Weights of a small transformer language model: no biases in attention or MLP.
Each number is 200 + 30 x the weight over its row's rms, rounded and kept within 0 to 999. Layers, rows and columns count from 0. The size before them is the row's rms in percent of the matrix's.

# layer 6 MLP up, 512x128, rms 0.07, rows 221-239, columns 0-127
110,167,241,207,215,225,185,186,163,233,137,179,160,232,170,239,133,256,215,166,223,169,178,214,160,189,186,208,183,154,217,175,205,212,276,192,185,202,236,212,169,182,174,189,231,180,193,237,216,193,197,222,190,255,227,181,213,225,237,258,255,216,222,221,193,231,185,270,206,197,200,138,205,219,160,210,196,202,178,193,139,195,130,199,185,191,194,184,225,251,151,191,194,173,237,190,183,188,188,217,218,237,175,239,161,207,165,183,175,199,233,253,165,246,149,170,215,256,206,225,176,210,202,187,173,182,177,200,205
094,269,242,196,207,208,211,183,207,185,152,221,188,206,175,189,186,225,160,182,185,202,237,214,175,250,237,188,196,189,118,209,216,186,183,158,178,219,214,203,197,182,192,147,172,189,188,266,195,171,262,277,220,170,219,238,265,175,226,213,194,230,225,223,148,198,254,212,227,227,272,230,194,208,207,171,171,233,233,212,204,166,217,245,173,241,213,205,235,125,157,171,171,171,245,201,220,172,203,203,156,200,177,192,206,170,194,185,216,199,181,135,172,220,210,226,179,203,205,219,198,242,190,158,184,186,219,177,208
103,252,214,173,155,173,286,168,212,177,191,186,229,208,216,182,215,173,166,178,215,230,202,246,178,125,244,180,236,215,215,161,218,177,135,191,199,163,224,179,158,192,205,211,163,178,238,203,254,235,199,197,210,170,225,163,199,174,182,223,215,218,161,260,159,209,164,191,220,248,275,136,184,184,191,204,189,198,213,209,235,198,273,192,201,189,215,235,183,200,197,163,174,170,205,236,225,160,186,187,141,218,201,143,174,214,180,215,179,202,212,187,188,226,222,170,205,228,174,195,251,211,221,162,238,245,208,180,204
092,181,236,222,181,227,214,182,238,171,194,191,191,215,166,169,199,218,222,203,166,193,251,217,173,196,175,264,200,166,238,223,171,226,226,243,224,182,195,190,213,198,161,223,210,151,196,194,201,159,218,206,169,162,133,210,192,195,130,193,242,190,247,191,206,220,242,294,226,198,224,197,183,183,205,211,171,208,202,205,146,182,151,229,180,226,166,189,228,239,150,182,180,205,130,187,189,170,155,209,171,173,243,176,242,250,179,193,173,212,194,218,170,163,233,262,186,219,244,158,223,200,217,240,223,248,211,190,237
107,171,177,208,149,227,256,205,185,187,184,172,232,169,219,192,195,225,227,213,206,178,192,220,223,150,239,216,178,197,256,215,161,127,169,185,203,228,235,214,247,227,261,243,151,163,201,280,222,218,239,177,191,176,217,244,179,211,179,225,195,214,178,182,158,186,196,192,180,177,205,236,228,208,174,180,187,220,169,199,249,202,234,178,203,219,212,253,203,206,202,191,188,159,286,186,211,186,194,225,207,176,187,193,195,185,177,240,130,218,211,200,243,216,209,154,193,176,210,220,206,180,229,203,97,167,239,192,223
093,210,195,200,163,146,223,213,221,127,237,218,133,202,180,182,181,220,202,134,194,194,205,232,229,172,214,226,194,219,193,196,230,247,176,206,194,211,190,112,254,201,155,227,197,204,155,219,199,265,204,192,140,238,167,191,92,210,221,163,245,200,188,230,198,196,204,218,183,219,182,218,202,252,195,192,185,217,212,238,208,164,219,195,187,196,171,171,234,174,224,184,240,197,177,185,235,192,157,238,192,207,174,243,214,241,174,259,201,153,186,207,224,216,222,221,166,192,170,232,190,223,183,180,227,247,228,218,213
100,184,185,196,218,212,222,163,191,220,214,237,177,230,205,220,182,206,213,190,199,128,203,172,167,231,214,288,188,164,210,252,267,209,247,207,189,220,180,257,153,164,189,164,246,216,198,214,187,219,194,200,178,200,232,251,148,194,272,205,206,206,140,178,198,216,215,157,199,188,153,210,171,206,194,186,202,189,137,205,207,219,181,188,196,168,186,152,206,177,169,300,194,232,195,198,163,175,155,226,270,186,219,193,168,178,196,197,203,215,218,194,225,206,234,174,183,164,252,183,231,188,207,210,157,182,184,221,243
090,246,178,158,189,190,182,233,191,246,238,223,189,187,235,245,216,183,201,171,198,208,231,210,170,223,175,220,195,183,179,178,210,194,207,169,185,184,233,173,232,155,253,223,203,238,218,159,197,243,171,234,185,222,160,216,276,185,180,202,172,189,239,206,168,168,148,186,164,183,204,207,194,199,196,232,255,230,143,188,168,177,166,163,218,252,206,199,178,223,231,200,207,154,180,212,229,197,227,192,190,265,259,209,133,166,221,269,205,188,207,200,148,230,209,238,242,200,197,155,167,158,241,245,200,189,183,246,238
108,170,196,183,171,218,161,207,151,205,210,232,173,200,179,136,173,195,243,211,177,208,210,235,230,186,188,210,215,198,204,203,190,182,214,241,238,216,166,195,174,189,153,172,212,259,182,191,217,225,198,162,218,165,182,184,220,263,162,211,239,217,133,160,215,197,167,230,247,167,186,215,256,190,245,211,209,209,195,181,197,231,208,222,173,205,179,205,308,182,207,179,183,163,252,206,193,234,186,213,217,190,199,217,161,179,257,240,171,179,240,211,184,135,211,190,241,274,247,181,187,163,180,189,219,203,233,178,256
098,178,194,190,171,199,207,189,157,171,249,181,192,183,239,203,234,211,215,274,206,195,212,158,246,219,190,217,220,197,189,185,228,277,236,188,166,190,153,266,219,195,167,233,228,143,179,186,207,233,227,209,193,258,152,200,181,199,209,205,211,150,249,147,260,206,187,197,182,206,168,213,211,234,227,198,198,183,219,217,164,184,144,201,217,164,187,164,220,161,195,253,193,214,211,206,205,231,228,191,174,231,199,204,154,221,236,178,224,169,208,186,190,186,164,165,256,167,236,236,206,148,224,220,127,218,232,142,188
108,168,210,250,187,173,256,215,214,183,186,224,198,203,187,172,225,192,191,234,245,226,228,209,123,182,150,232,198,208,157,200,148,211,208,192,176,203,232,221,208,209,193,143,250,168,194,208,227,209,229,212,211,157,207,177,225,234,176,173,210,172,210,194,193,199,275,190,194,221,259,200,158,187,226,168,200,179,180,216,153,130,171,197,247,221,206,165,246,210,193,248,177,193,222,210,227,188,167,251,252,242,224,189,136,210,153,235,183,215,227,162,183,230,185,142,199,190,155,190,143,168,176,182,236,232,212,188,224
105,213,200,177,194,204,170,231,208,204,203,196,220,209,158,251,164,213,182,149,195,209,267,191,171,164,177,209,205,160,243,161,197,159,206,198,230,182,178,111,210,239,183,182,223,188,236,149,235,210,160,171,232,205,232,210,208,198,222,238,216,203,176,218,225,155,144,174,196,227,168,189,188,127,231,203,242,165,208,176,187,151,205,201,204,239,198,184,247,218,183,235,188,185,243,210,211,200,160,213,161,204,177,230,242,239,190,262,175,214,220,181,212,186,166,224,185,121,219,175,262,231,154,185,232,229,176,174,229
091,207,191,211,184,153,240,208,194,194,242,190,220,142,242,193,214,193,204,204,158,214,158,265,245,164,169,162,179,169,154,234,132,191,143,246,186,169,142,238,205,221,208,202,183,200,275,211,184,199,204,189,168,233,186,211,219,207,223,200,186,264,193,156,181,191,136,227,187,194,166,219,221,181,223,208,208,206,184,184,245,194,172,150,177,257,247,277,215,220,203,225,222,205,193,226,161,251,169,189,210,211,179,241,169,196,234,229,171,195,221,173,224,207,179,247,211,210,193,138,201,223,224,232,214,177,212,203,221
113,173,203,202,218,162,252,191,192,145,171,178,170,169,188,148,122,177,182,178,150,217,182,213,228,236,228,239,205,172,139,138,186,193,226,221,163,148,201,199,205,201,202,253,226,197,171,172,204,212,207,249,169,231,229,211,199,225,171,168,215,203,198,221,191,251,202,210,207,183,223,196,191,194,198,188,262,263,213,214,177,167,255,189,278,246,204,195,163,229,167,202,192,179,242,185,180,246,237,197,200,249,213,182,264,214,163,196,166,209,200,176,249,211,170,252,151,191,186,189,193,186,153,207,202,209,207,219,227
119,238,186,224,160,250,232,211,199,223,202,253,152,152,167,182,172,215,196,226,208,233,191,226,223,221,160,237,212,183,189,183,196,187,187,204,227,230,250,215,209,180,234,196,181,211,229,147,207,217,178,245,212,196,156,206,161,231,196,190,221,266,168,140,167,241,223,185,196,204,231,179,183,165,154,148,148,202,243,208,208,181,176,199,171,264,201,211,150,184,193,239,186,180,228,225,193,155,143,189,180,207,197,176,213,249,182,226,140,159,202,234,223,173,241,192,222,178,214,227,227,204,157,180,214,274,201,233,147
101,220,210,193,200,187,185,151,191,173,191,201,215,195,168,204,117,194,212,232,224,200,202,228,162,209,212,195,151,233,230,209,180,228,210,198,224,217,145,283,227,131,188,197,203,251,194,131,211,220,220,259,201,186,196,250,193,224,209,263,169,184,210,206,235,142,220,239,186,196,203,213,174,256,191,205,223,252,217,239,230,203,183,194,211,154,195,168,160,175,220,226,193,147,178,199,175,167,169,145,194,181,236,153,211,189,205,227,202,201,272,196,222,215,190,174,231,200,178,236,201,199,208,148,174,261,208,167,195
091,156,184,215,191,175,291,192,236,236,205,182,159,214,174,234,201,188,251,171,226,199,197,237,167,208,201,185,173,249,144,191,218,271,150,246,189,196,165,204,168,211,198,196,225,121,206,189,220,183,212,195,202,210,155,198,188,196,143,170,249,197,179,247,186,159,202,218,207,215,133,183,216,213,221,149,164,195,202,217,183,209,171,216,223,164,246,232,238,221,231,224,194,176,189,175,187,236,208,199,219,179,206,190,180,183,180,152,193,188,170,206,245,163,242,205,156,155,165,220,209,238,231,192,223,262,244,156,195
118,228,237,175,229,240,227,175,121,200,211,192,185,177,187,172,203,189,189,165,129,206,174,230,212,189,205,241,222,245,203,211,145,171,222,200,153,181,180,246,264,213,211,221,231,195,200,185,209,193,189,264,214,242,178,162,245,269,227,209,238,155,166,177,175,225,180,215,207,182,220,236,226,154,196,209,236,212,180,148,195,224,189,180,204,248,210,186,182,219,230,233,151,194,222,198,160,223,229,188,192,185,241,192,169,209,192,219,264,174,235,228,234,195,180,178,250,161,157,228,158,191,161,193,192,147,178,235,189
096,233,211,205,198,196,180,202,195,240,209,202,272,148,211,188,184,214,167,193,230,232,197,195,219,190,229,207,217,214,172,240,211,186,213,170,212,188,183,217,148,171,229,204,177,235,174,188,165,223,234,260,219,164,173,104,171,146,180,199,166,196,208,229,196,180,208,174,180,251,199,149,254,196,254,145,181,264,216,238,235,208,187,204,185,208,231,199,242,203,206,223,188,160,184,211,213,239,187,176,196,211,178,172,195,195,189,250,216,161,193,172,228,248,211,198,261,156,259,138,233,236,211,151,203,212,180,151,209
# layer 6 MLP down (transposed), 512x128, rms 0.0682, rows 221-238, columns 0-127
108,173,220,173,220,219,201,165,201,186,261,175,202,233,196,234,171,136,190,197,165,212,165,243,170,156,163,198,242,179,223,204,172,138,225,216,216,204,204,188,183,279,223,210,190,190,177,214,225,200,183,183,202,214,210,249,222,226,240,157,192,232,178,208,168,219,153,202,193,147,242,195,199,167,197,193,168,181,198,244,216,192,164,188,239,229,211,219,136,197,172,249,197,206,181,247,220,171,205,202,184,195,159,148,235,233,235,222,183,219,188,194,178,200,192,205,157,100,225,282,218,225,218,155,236,196,241,208,197
094,226,161,143,195,248,236,181,173,241,233,176,196,273,155,221,181,191,237,206,156,193,224,193,164,231,173,206,171,237,184,200,150,204,156,250,206,196,119,196,170,197,196,215,205,225,223,154,193,165,218,173,175,214,193,204,113,227,166,188,205,167,199,201,165,265,207,201,209,284,182,194,220,208,182,215,196,183,180,189,234,189,195,198,236,235,186,175,178,238,223,253,228,166,187,208,238,173,188,181,214,242,265,198,186,220,230,169,156,235,225,223,161,213,180,190,206,212,198,209,232,176,222,194,176,246,165,168,202
105,214,180,197,162,243,183,202,249,230,205,163,174,192,221,188,172,236,219,189,230,237,156,258,193,204,182,169,247,205,242,208,210,212,203,178,276,181,177,216,160,234,201,211,211,173,171,202,152,182,190,201,190,198,208,212,224,174,168,211,265,164,224,161,180,176,184,206,182,244,211,238,140,218,199,216,193,176,185,191,204,203,159,262,229,250,235,186,178,172,225,165,234,151,220,175,231,134,211,191,174,219,132,194,216,291,187,202,186,247,240,226,200,192,185,221,173,210,140,171,186,198,248,195,212,206,205,237,163
087,220,153,128,222,203,205,205,172,225,156,231,187,217,182,187,226,207,212,210,167,215,193,246,178,247,167,150,231,188,224,229,206,179,195,233,168,167,221,196,196,162,185,196,209,176,222,175,199,208,199,233,171,165,139,238,229,209,223,217,219,118,186,208,181,189,219,229,241,176,164,213,168,202,198,189,208,160,202,235,248,203,138,132,226,218,235,221,193,196,164,147,226,197,241,201,204,201,211,180,159,156,231,192,146,213,239,232,193,177,255,156,215,260,227,168,196,186,152,177,202,243,210,247,212,262,221,208,206
102,220,251,160,222,166,243,159,217,191,202,207,178,240,219,217,210,222,222,194,138,179,228,206,196,198,186,200,256,116,180,201,150,234,219,207,233,187,206,222,165,249,163,193,232,195,221,156,234,216,197,219,163,174,168,174,262,195,192,212,223,173,151,211,175,205,217,208,225,277,161,191,222,152,192,190,226,181,204,165,198,231,193,212,233,202,221,140,217,143,194,204,183,185,160,179,219,188,203,195,221,196,242,165,180,234,179,228,215,166,192,238,181,170,181,202,171,205,214,184,220,229,184,201,211,323,171,206,224
097,186,179,189,204,266,184,192,193,211,172,223,200,208,224,181,205,206,180,194,213,228,189,186,160,185,191,186,248,188,187,226,177,127,251,222,233,208,182,190,192,199,188,195,186,212,233,216,206,149,219,215,149,228,204,240,221,241,248,183,225,233,178,181,219,210,207,176,158,117,244,163,246,198,179,178,168,229,149,160,166,269,234,183,242,246,263,215,211,245,142,188,187,208,176,170,227,187,147,223,172,216,243,177,194,194,237,190,221,208,245,209,181,200,191,216,160,138,258,192,204,177,185,164,195,248,163,199,198
097,200,186,236,197,229,203,217,146,190,176,228,173,254,180,233,226,247,181,195,244,127,235,177,206,205,233,124,231,197,253,200,182,173,173,187,200,209,223,210,191,159,212,156,227,156,211,199,201,171,143,225,178,197,273,188,192,186,190,223,161,217,191,179,264,171,175,197,238,184,197,166,214,192,181,167,208,177,190,240,244,236,218,209,201,192,239,240,169,209,173,186,216,145,173,219,228,201,198,207,203,204,243,188,230,141,217,188,214,195,139,225,190,205,244,208,234,191,217,196,226,196,138,161,181,288,235,205,202
090,172,164,162,162,242,182,222,231,206,146,219,204,239,188,215,192,204,192,246,224,240,171,200,197,222,197,194,227,200,210,186,224,205,203,215,213,122,190,182,118,205,188,170,234,168,199,188,226,204,242,180,183,216,173,209,150,207,136,155,176,196,178,201,236,232,241,264,223,249,201,244,198,116,249,214,191,253,200,228,200,211,209,249,197,165,153,195,238,241,186,232,134,190,199,222,202,210,168,181,160,210,216,217,188,191,181,212,203,193,232,241,207,223,256,193,216,154,207,167,244,154,197,166,206,226,213,183,221
106,238,229,166,192,206,199,181,179,206,173,202,147,180,181,195,181,211,192,174,250,191,179,174,221,191,154,207,148,279,217,214,200,249,209,196,198,234,202,256,207,240,195,176,179,215,151,242,173,216,186,196,177,157,185,198,143,188,196,206,188,183,236,241,166,210,207,213,185,180,181,252,253,214,178,233,147,215,170,136,212,206,194,225,149,245,155,171,205,151,203,198,155,227,189,188,214,245,178,235,201,210,228,180,226,181,164,226,219,202,178,148,150,240,210,187,248,236,230,158,178,209,158,178,228,246,268,179,184
100,215,251,208,219,198,151,187,234,191,182,170,181,145,225,194,175,191,155,187,237,192,186,234,189,223,257,194,223,216,225,219,192,210,169,156,185,135,174,223,205,158,165,192,193,190,180,220,210,233,143,219,273,241,231,199,233,166,232,205,186,165,120,237,204,207,231,215,236,160,219,174,210,222,173,184,198,255,166,209,195,196,175,219,193,271,199,245,180,151,245,162,216,182,240,179,230,139,198,184,222,250,200,226,205,159,202,248,211,212,172,122,199,207,197,217,177,181,188,199,198,226,236,216,175,228,208,171,192
108,171,245,235,158,225,164,263,160,161,241,177,192,225,148,203,165,176,219,227,156,170,159,152,169,254,220,217,158,271,177,196,229,181,210,184,195,167,196,229,196,217,213,178,240,147,217,259,222,206,241,236,215,247,163,239,212,174,179,163,203,193,170,230,233,236,248,210,190,207,257,191,208,207,185,171,220,154,152,236,174,203,189,160,123,187,158,181,230,159,206,211,211,153,205,170,206,226,245,185,202,193,190,214,183,226,191,161,225,191,224,187,228,169,212,202,221,211,221,210,154,185,180,223,208,205,224,223,198
103,208,206,156,238,202,244,211,190,221,182,191,170,145,202,165,161,286,180,119,165,133,227,230,184,260,227,167,176,185,224,197,177,200,204,180,247,198,221,209,209,222,204,135,231,225,183,245,206,202,238,176,232,216,240,197,173,189,248,224,210,207,219,153,212,179,161,256,181,233,192,197,211,207,233,214,207,223,205,143,170,197,149,232,197,160,177,162,180,233,203,208,180,144,204,215,202,216,162,174,189,258,207,217,234,169,189,195,271,144,240,238,202,179,205,171,192,201,201,196,191,197,212,166,229,198,216,224,215
092,142,211,198,178,241,188,158,233,210,221,140,229,174,241,187,174,176,194,199,189,196,216,189,192,181,196,196,219,231,263,207,153,226,237,265,204,192,224,217,200,224,237,195,237,158,192,211,135,246,221,198,118,233,192,186,189,215,193,159,220,189,226,172,233,237,146,217,223,170,208,178,196,162,156,184,159,218,233,221,271,205,191,253,205,184,181,178,226,214,225,205,265,166,199,276,204,171,192,206,170,200,221,157,210,233,171,150,219,196,209,247,242,194,199,239,186,212,168,195,220,195,189,199,218,190,157,180,156
110,217,170,204,166,180,186,255,208,231,208,147,194,162,177,189,208,171,177,212,171,188,277,212,179,208,185,187,208,223,234,184,127,223,216,228,154,217,224,190,207,222,238,207,173,208,211,272,223,164,278,171,228,219,182,214,179,208,233,197,152,210,174,196,199,180,243,221,126,196,194,198,172,198,199,193,157,169,181,160,219,201,178,240,138,178,212,182,271,227,222,249,248,197,171,231,201,190,172,213,120,214,213,234,215,173,250,171,252,162,191,236,181,222,176,207,182,202,174,203,215,204,196,178,218,185,206,154,202
114,178,205,183,176,194,187,269,221,214,234,241,172,246,207,195,201,240,171,209,212,187,201,223,195,164,269,184,184,174,140,204,181,181,208,190,160,137,212,181,195,200,213,181,199,151,182,175,222,198,183,142,202,218,204,215,166,196,211,216,210,241,241,200,176,177,221,216,197,163,269,198,181,257,261,202,186,232,222,208,179,197,228,202,166,214,261,203,220,218,194,241,188,177,152,249,187,184,168,242,162,192,170,196,150,278,179,172,243,162,185,247,215,191,200,141,261,205,200,186,206,201,189,152,186,168,247,206,162
102,169,211,185,198,160,165,167,217,199,126,235,172,175,144,211,238,220,190,206,189,189,237,232,170,191,191,204,210,206,211,208,188,244,175,241,223,203,198,176,217,135,200,145,167,208,223,184,156,185,204,201,205,170,191,226,190,206,195,210,150,205,255,184,179,167,219,206,261,248,220,217,231,138,176,263,264,163,174,193,212,188,176,149,201,239,181,191,219,246,166,219,205,188,211,232,209,286,226,167,222,215,163,236,229,240,190,191,191,159,162,193,193,183,161,184,279,175,206,213,202,223,221,182,239,225,234,208,189
102,181,205,200,206,253,172,154,158,210,172,153,204,227,210,182,168,170,241,228,136,179,218,151,208,216,215,206,236,242,206,227,211,159,208,227,229,159,202,161,199,147,186,176,207,233,204,218,169,190,208,162,220,196,232,203,176,200,195,207,174,248,207,201,234,231,188,248,177,277,187,221,219,212,171,178,208,185,189,174,246,220,215,271,202,246,152,220,208,219,216,171,210,199,173,147,239,236,207,223,174,163,79,227,187,189,197,164,237,220,203,196,183,223,178,189,250,205,254,185,198,231,202,173,160,179,209,199,208
115,157,223,169,209,187,222,235,205,179,217,200,188,169,175,220,213,233,117,167,232,138,207,167,215,164,200,175,218,228,238,165,173,230,198,188,224,226,227,247,195,228,189,219,151,160,201,206,220,229,188,209,270,161,154,216,215,187,201,160,105,211,186,145,217,222,184,212,218,194,182,246,158,131,188,208,217,171,233,219,243,186,197,186,224,202,168,214,225,200,195,261,160,162,202,223,238,215,213,195,163,185,211,205,215,239,166,241,209,160,189,247,215,246,205,161,156,192,217,191,195,226,203,186,216,222,185,225,261
# layer 6 MLP gate, 512x128, rms 0.0709, rows 222-239, columns 0-127
095,177,151,250,211,253,139,242,214,240,269,187,186,227,224,163,219,182,235,198,228,222,199,153,204,231,140,235,148,152,223,205,227,219,196,178,201,195,144,159,207,150,232,168,226,183,204,166,176,201,229,152,209,248,186,199,144,262,148,266,185,218,164,146,240,197,198,217,181,214,201,214,166,215,230,208,214,205,216,222,205,185,159,211,189,218,168,189,191,192,204,254,243,206,197,243,186,203,179,209,209,214,187,251,207,193,215,181,201,204,205,129,188,222,188,192,213,189,161,196,170,183,222,240,153,209,207,185,246
104,122,148,235,215,179,172,171,203,163,163,215,162,194,175,267,217,208,211,217,210,142,198,176,199,248,139,227,130,190,166,227,201,232,220,221,187,217,203,209,201,183,197,189,203,188,177,193,151,132,219,213,225,208,190,239,212,244,199,189,164,172,190,152,234,195,238,183,189,197,151,227,232,212,153,226,188,252,220,235,169,177,194,223,234,191,201,190,218,219,227,238,245,224,167,162,177,179,229,216,263,209,248,238,216,182,195,222,205,197,182,181,206,210,207,218,213,181,275,226,189,216,137,259,162,212,206,216,203
095,181,181,241,192,233,168,173,199,246,181,190,145,200,148,245,190,223,202,234,183,189,222,233,182,210,137,164,208,178,252,198,170,222,214,248,235,179,238,195,219,142,220,205,245,161,194,205,180,198,181,192,217,205,109,234,202,233,167,215,207,164,250,174,265,202,252,230,196,195,135,185,177,239,153,224,190,149,209,226,170,183,190,177,196,210,198,168,204,182,177,181,220,242,156,191,247,173,156,230,203,201,182,190,258,200,188,177,140,210,185,204,219,210,183,222,159,215,176,180,214,193,221,262,214,231,213,233,178
103,156,189,218,202,190,201,192,208,218,224,145,181,234,205,193,169,166,189,176,200,237,237,236,154,219,186,224,204,184,242,159,200,204,224,239,231,161,215,211,185,145,152,191,251,178,226,197,197,157,231,176,161,201,205,166,223,245,173,242,206,202,199,180,196,135,178,263,158,224,217,185,201,194,197,225,194,192,238,199,162,187,158,253,219,193,160,163,194,180,197,239,224,199,197,200,206,184,129,206,259,244,207,210,208,228,193,214,174,125,251,213,161,202,222,225,193,162,238,182,173,143,165,267,232,228,174,195,150
099,232,144,245,175,219,221,150,233,186,223,203,161,209,185,213,188,197,203,178,203,194,189,222,232,174,195,160,207,242,218,175,203,184,190,163,218,183,149,191,205,182,173,209,205,211,187,148,194,207,223,219,144,230,158,216,121,141,190,167,142,186,207,224,175,196,225,274,213,254,232,179,227,219,214,188,172,171,219,207,218,177,258,208,212,199,176,240,188,176,216,166,258,157,171,192,228,230,150,226,199,202,199,184,278,195,195,238,220,198,201,152,234,229,235,213,183,130,189,199,219,193,210,254,246,237,214,208,159
096,179,196,204,224,179,162,176,223,204,190,191,196,226,184,242,193,190,218,195,248,187,202,183,158,255,196,183,197,186,218,216,253,226,217,178,243,214,188,233,135,134,172,131,252,193,236,169,235,205,211,218,173,199,172,166,142,176,232,220,222,213,196,212,210,176,214,121,200,219,203,184,203,191,186,201,170,187,214,250,211,123,172,263,252,211,180,195,195,174,228,264,222,169,216,197,190,123,175,169,249,188,211,235,231,228,211,231,191,219,208,192,154,187,229,191,212,133,190,213,168,176,229,189,226,215,162,179,187
096,159,200,198,201,208,215,155,196,215,143,192,225,206,195,201,199,196,210,188,212,142,193,175,191,130,220,211,204,226,253,193,196,218,181,198,193,191,207,214,140,250,198,152,186,131,211,198,212,180,251,215,195,192,198,261,180,195,218,222,249,206,165,198,238,207,217,238,206,204,241,151,222,185,224,170,176,212,224,255,204,189,224,241,168,150,178,179,194,209,218,252,190,197,261,208,195,190,146,249,207,166,187,179,246,238,201,136,229,204,208,207,179,189,193,233,147,228,142,244,207,213,160,181,223,198,198,165,107
107,212,191,241,199,186,208,153,226,226,191,150,221,199,199,229,191,184,164,201,235,188,213,148,168,209,197,254,166,114,200,194,243,287,150,180,156,199,258,212,227,191,255,155,231,204,188,224,200,187,181,225,190,267,218,232,169,182,259,213,170,207,253,197,237,209,215,203,183,218,154,220,181,227,183,172,196,183,219,217,157,173,167,235,229,202,194,189,123,152,180,218,197,235,134,201,209,179,154,246,179,171,191,183,196,219,177,210,234,221,206,201,194,192,202,217,177,150,162,214,194,210,237,201,231,191,180,190,192
100,185,162,228,233,203,164,213,172,222,166,153,172,172,191,230,183,199,180,267,196,203,202,228,212,219,212,184,209,133,250,164,266,269,192,223,216,225,243,218,189,151,218,187,229,160,213,215,172,210,220,205,155,242,168,199,150,251,215,214,187,214,216,161,228,215,240,173,157,201,221,161,197,230,219,192,175,148,235,202,194,203,181,204,192,159,199,178,171,136,181,237,250,188,216,194,180,186,156,205,203,218,163,208,177,222,220,215,148,173,182,236,208,160,170,212,209,165,214,205,212,167,193,261,141,235,224,178,137
108,180,187,217,201,220,198,179,219,213,201,191,193,191,199,159,207,173,125,196,229,176,176,182,185,211,198,215,213,202,174,177,194,225,256,250,221,222,209,222,169,170,238,194,176,141,187,200,213,162,218,172,201,203,212,209,214,242,131,194,196,171,229,145,170,201,204,213,241,241,213,155,164,221,254,163,221,167,222,259,161,168,207,238,221,216,201,165,234,163,195,221,220,176,244,185,180,242,197,202,242,230,171,197,225,248,165,223,162,231,288,172,218,217,149,203,176,174,222,183,156,183,138,169,252,228,163,214,162
102,170,159,219,206,187,230,194,179,189,226,161,183,248,266,248,249,195,180,154,199,184,197,206,200,209,168,195,169,218,174,217,206,248,232,174,171,221,186,249,220,193,168,136,206,163,180,243,219,202,248,194,186,254,156,182,157,187,264,225,161,233,197,214,233,190,206,180,217,204,191,238,193,253,183,239,229,207,201,183,245,192,153,217,249,165,183,158,205,154,202,241,229,230,203,181,218,177,169,220,209,181,261,208,208,154,209,239,215,135,204,200,183,199,228,188,163,187,198,281,163,196,194,225,186,213,221,139,203
096,196,187,219,236,224,166,153,192,199,203,217,196,241,163,241,184,196,195,153,245,200,248,182,185,228,215,197,214,186,247,132,265,234,238,156,229,224,235,161,176,168,209,196,233,213,171,173,241,186,211,172,173,193,213,226,149,174,253,193,195,149,201,197,196,187,231,187,194,208,187,181,163,228,157,203,164,200,225,213,158,183,231,258,231,154,164,173,178,167,230,156,165,251,237,173,227,180,190,243,213,164,253,179,242,217,164,230,233,223,180,229,166,187,188,183,202,182,214,247,185,193,127,195,174,228,207,168,172
104,170,156,207,156,200,168,225,240,193,171,172,177,190,224,216,254,218,196,194,206,162,203,159,173,193,149,189,188,172,228,220,244,259,190,220,212,232,210,177,173,210,192,178,210,158,202,233,212,157,173,148,179,214,183,175,186,234,194,200,182,200,195,193,188,206,201,232,220,255,143,223,192,203,224,255,161,142,237,213,174,181,155,251,188,122,166,243,204,218,231,216,248,236,216,154,207,155,182,228,190,190,249,235,194,231,176,223,209,189,227,196,161,159,215,159,164,212,253,258,203,208,215,242,173,212,206,143,169
104,199,181,243,163,262,242,155,186,225,195,203,158,182,182,218,196,167,152,181,223,172,161,206,205,256,149,200,217,214,180,175,242,221,165,232,243,208,265,214,151,209,220,202,199,184,204,158,185,214,228,248,209,216,175,208,212,186,216,253,222,245,167,168,176,237,176,207,186,204,230,195,151,199,165,170,141,206,252,191,204,192,190,231,201,226,157,229,173,150,228,224,218,235,182,199,195,147,140,185,198,187,185,192,214,206,169,204,159,158,237,206,208,176,180,199,207,199,212,233,213,239,136,187,205,267,202,208,118
106,156,196,205,186,198,203,182,196,227,242,182,203,171,222,194,219,123,156,210,176,193,209,176,175,190,164,243,193,218,239,219,192,213,212,214,248,212,284,221,218,198,209,158,207,206,190,222,194,188,250,171,225,196,215,210,167,201,237,182,213,139,235,180,215,202,207,196,213,207,171,222,191,202,135,187,201,181,227,182,216,203,164,219,208,166,155,177,135,192,253,217,209,187,212,178,209,217,102,185,201,228,267,154,218,250,220,170,183,155,266,178,188,217,220,241,171,169,171,162,157,193,221,163,217,250,235,170,172
096,214,187,225,237,251,212,145,193,229,229,158,171,219,222,212,244,168,193,192,212,202,193,128,121,212,185,204,190,176,183,244,249,225,171,252,171,176,168,187,198,209,186,174,249,191,213,231,219,154,239,172,156,219,220,231,191,164,229,207,213,254,181,217,219,219,183,196,175,238,115,160,160,217,174,182,208,184,208,217,198,162,252,228,251,238,204,151,190,203,191,218,188,140,183,198,234,153,182,243,232,162,194,175,205,198,170,200,239,206,193,183,181,190,181,231,119,179,173,228,217,212,200,192,190,232,220,188,179
109,157,159,276,150,194,178,214,242,210,210,169,247,194,211,193,133,188,210,215,276,182,222,168,191,180,192,170,188,188,161,192,257,217,182,195,234,189,218,156,157,157,183,163,207,226,199,227,216,188,258,165,157,171,208,198,170,207,222,207,156,164,198,220,218,220,193,225,186,197,215,173,158,251,190,190,191,181,249,240,160,186,219,276,237,153,184,203,209,196,138,164,243,179,186,202,233,185,128,225,233,199,187,231,213,204,195,201,142,214,220,183,166,213,239,194,172,190,196,193,199,199,202,196,244,251,205,191,233
099,174,136,236,232,266,200,185,193,197,210,195,176,230,185,202,195,194,202,138,267,156,209,205,167,200,170,212,179,146,193,240,177,205,127,226,153,265,210,200,225,230,187,167,189,192,216,180,221,214,218,148,180,174,162,249,231,261,267,164,189,210,189,165,187,212,225,172,216,219,230,204,184,238,180,247,217,188,205,199,194,165,167,242,233,194,172,207,153,186,155,197,226,185,185,205,216,161,195,243,259,169,239,212,219,184,185,195,239,203,191,176,150,218,215,194,203,205,214,220,181,181,174,276,169,208,204,200,248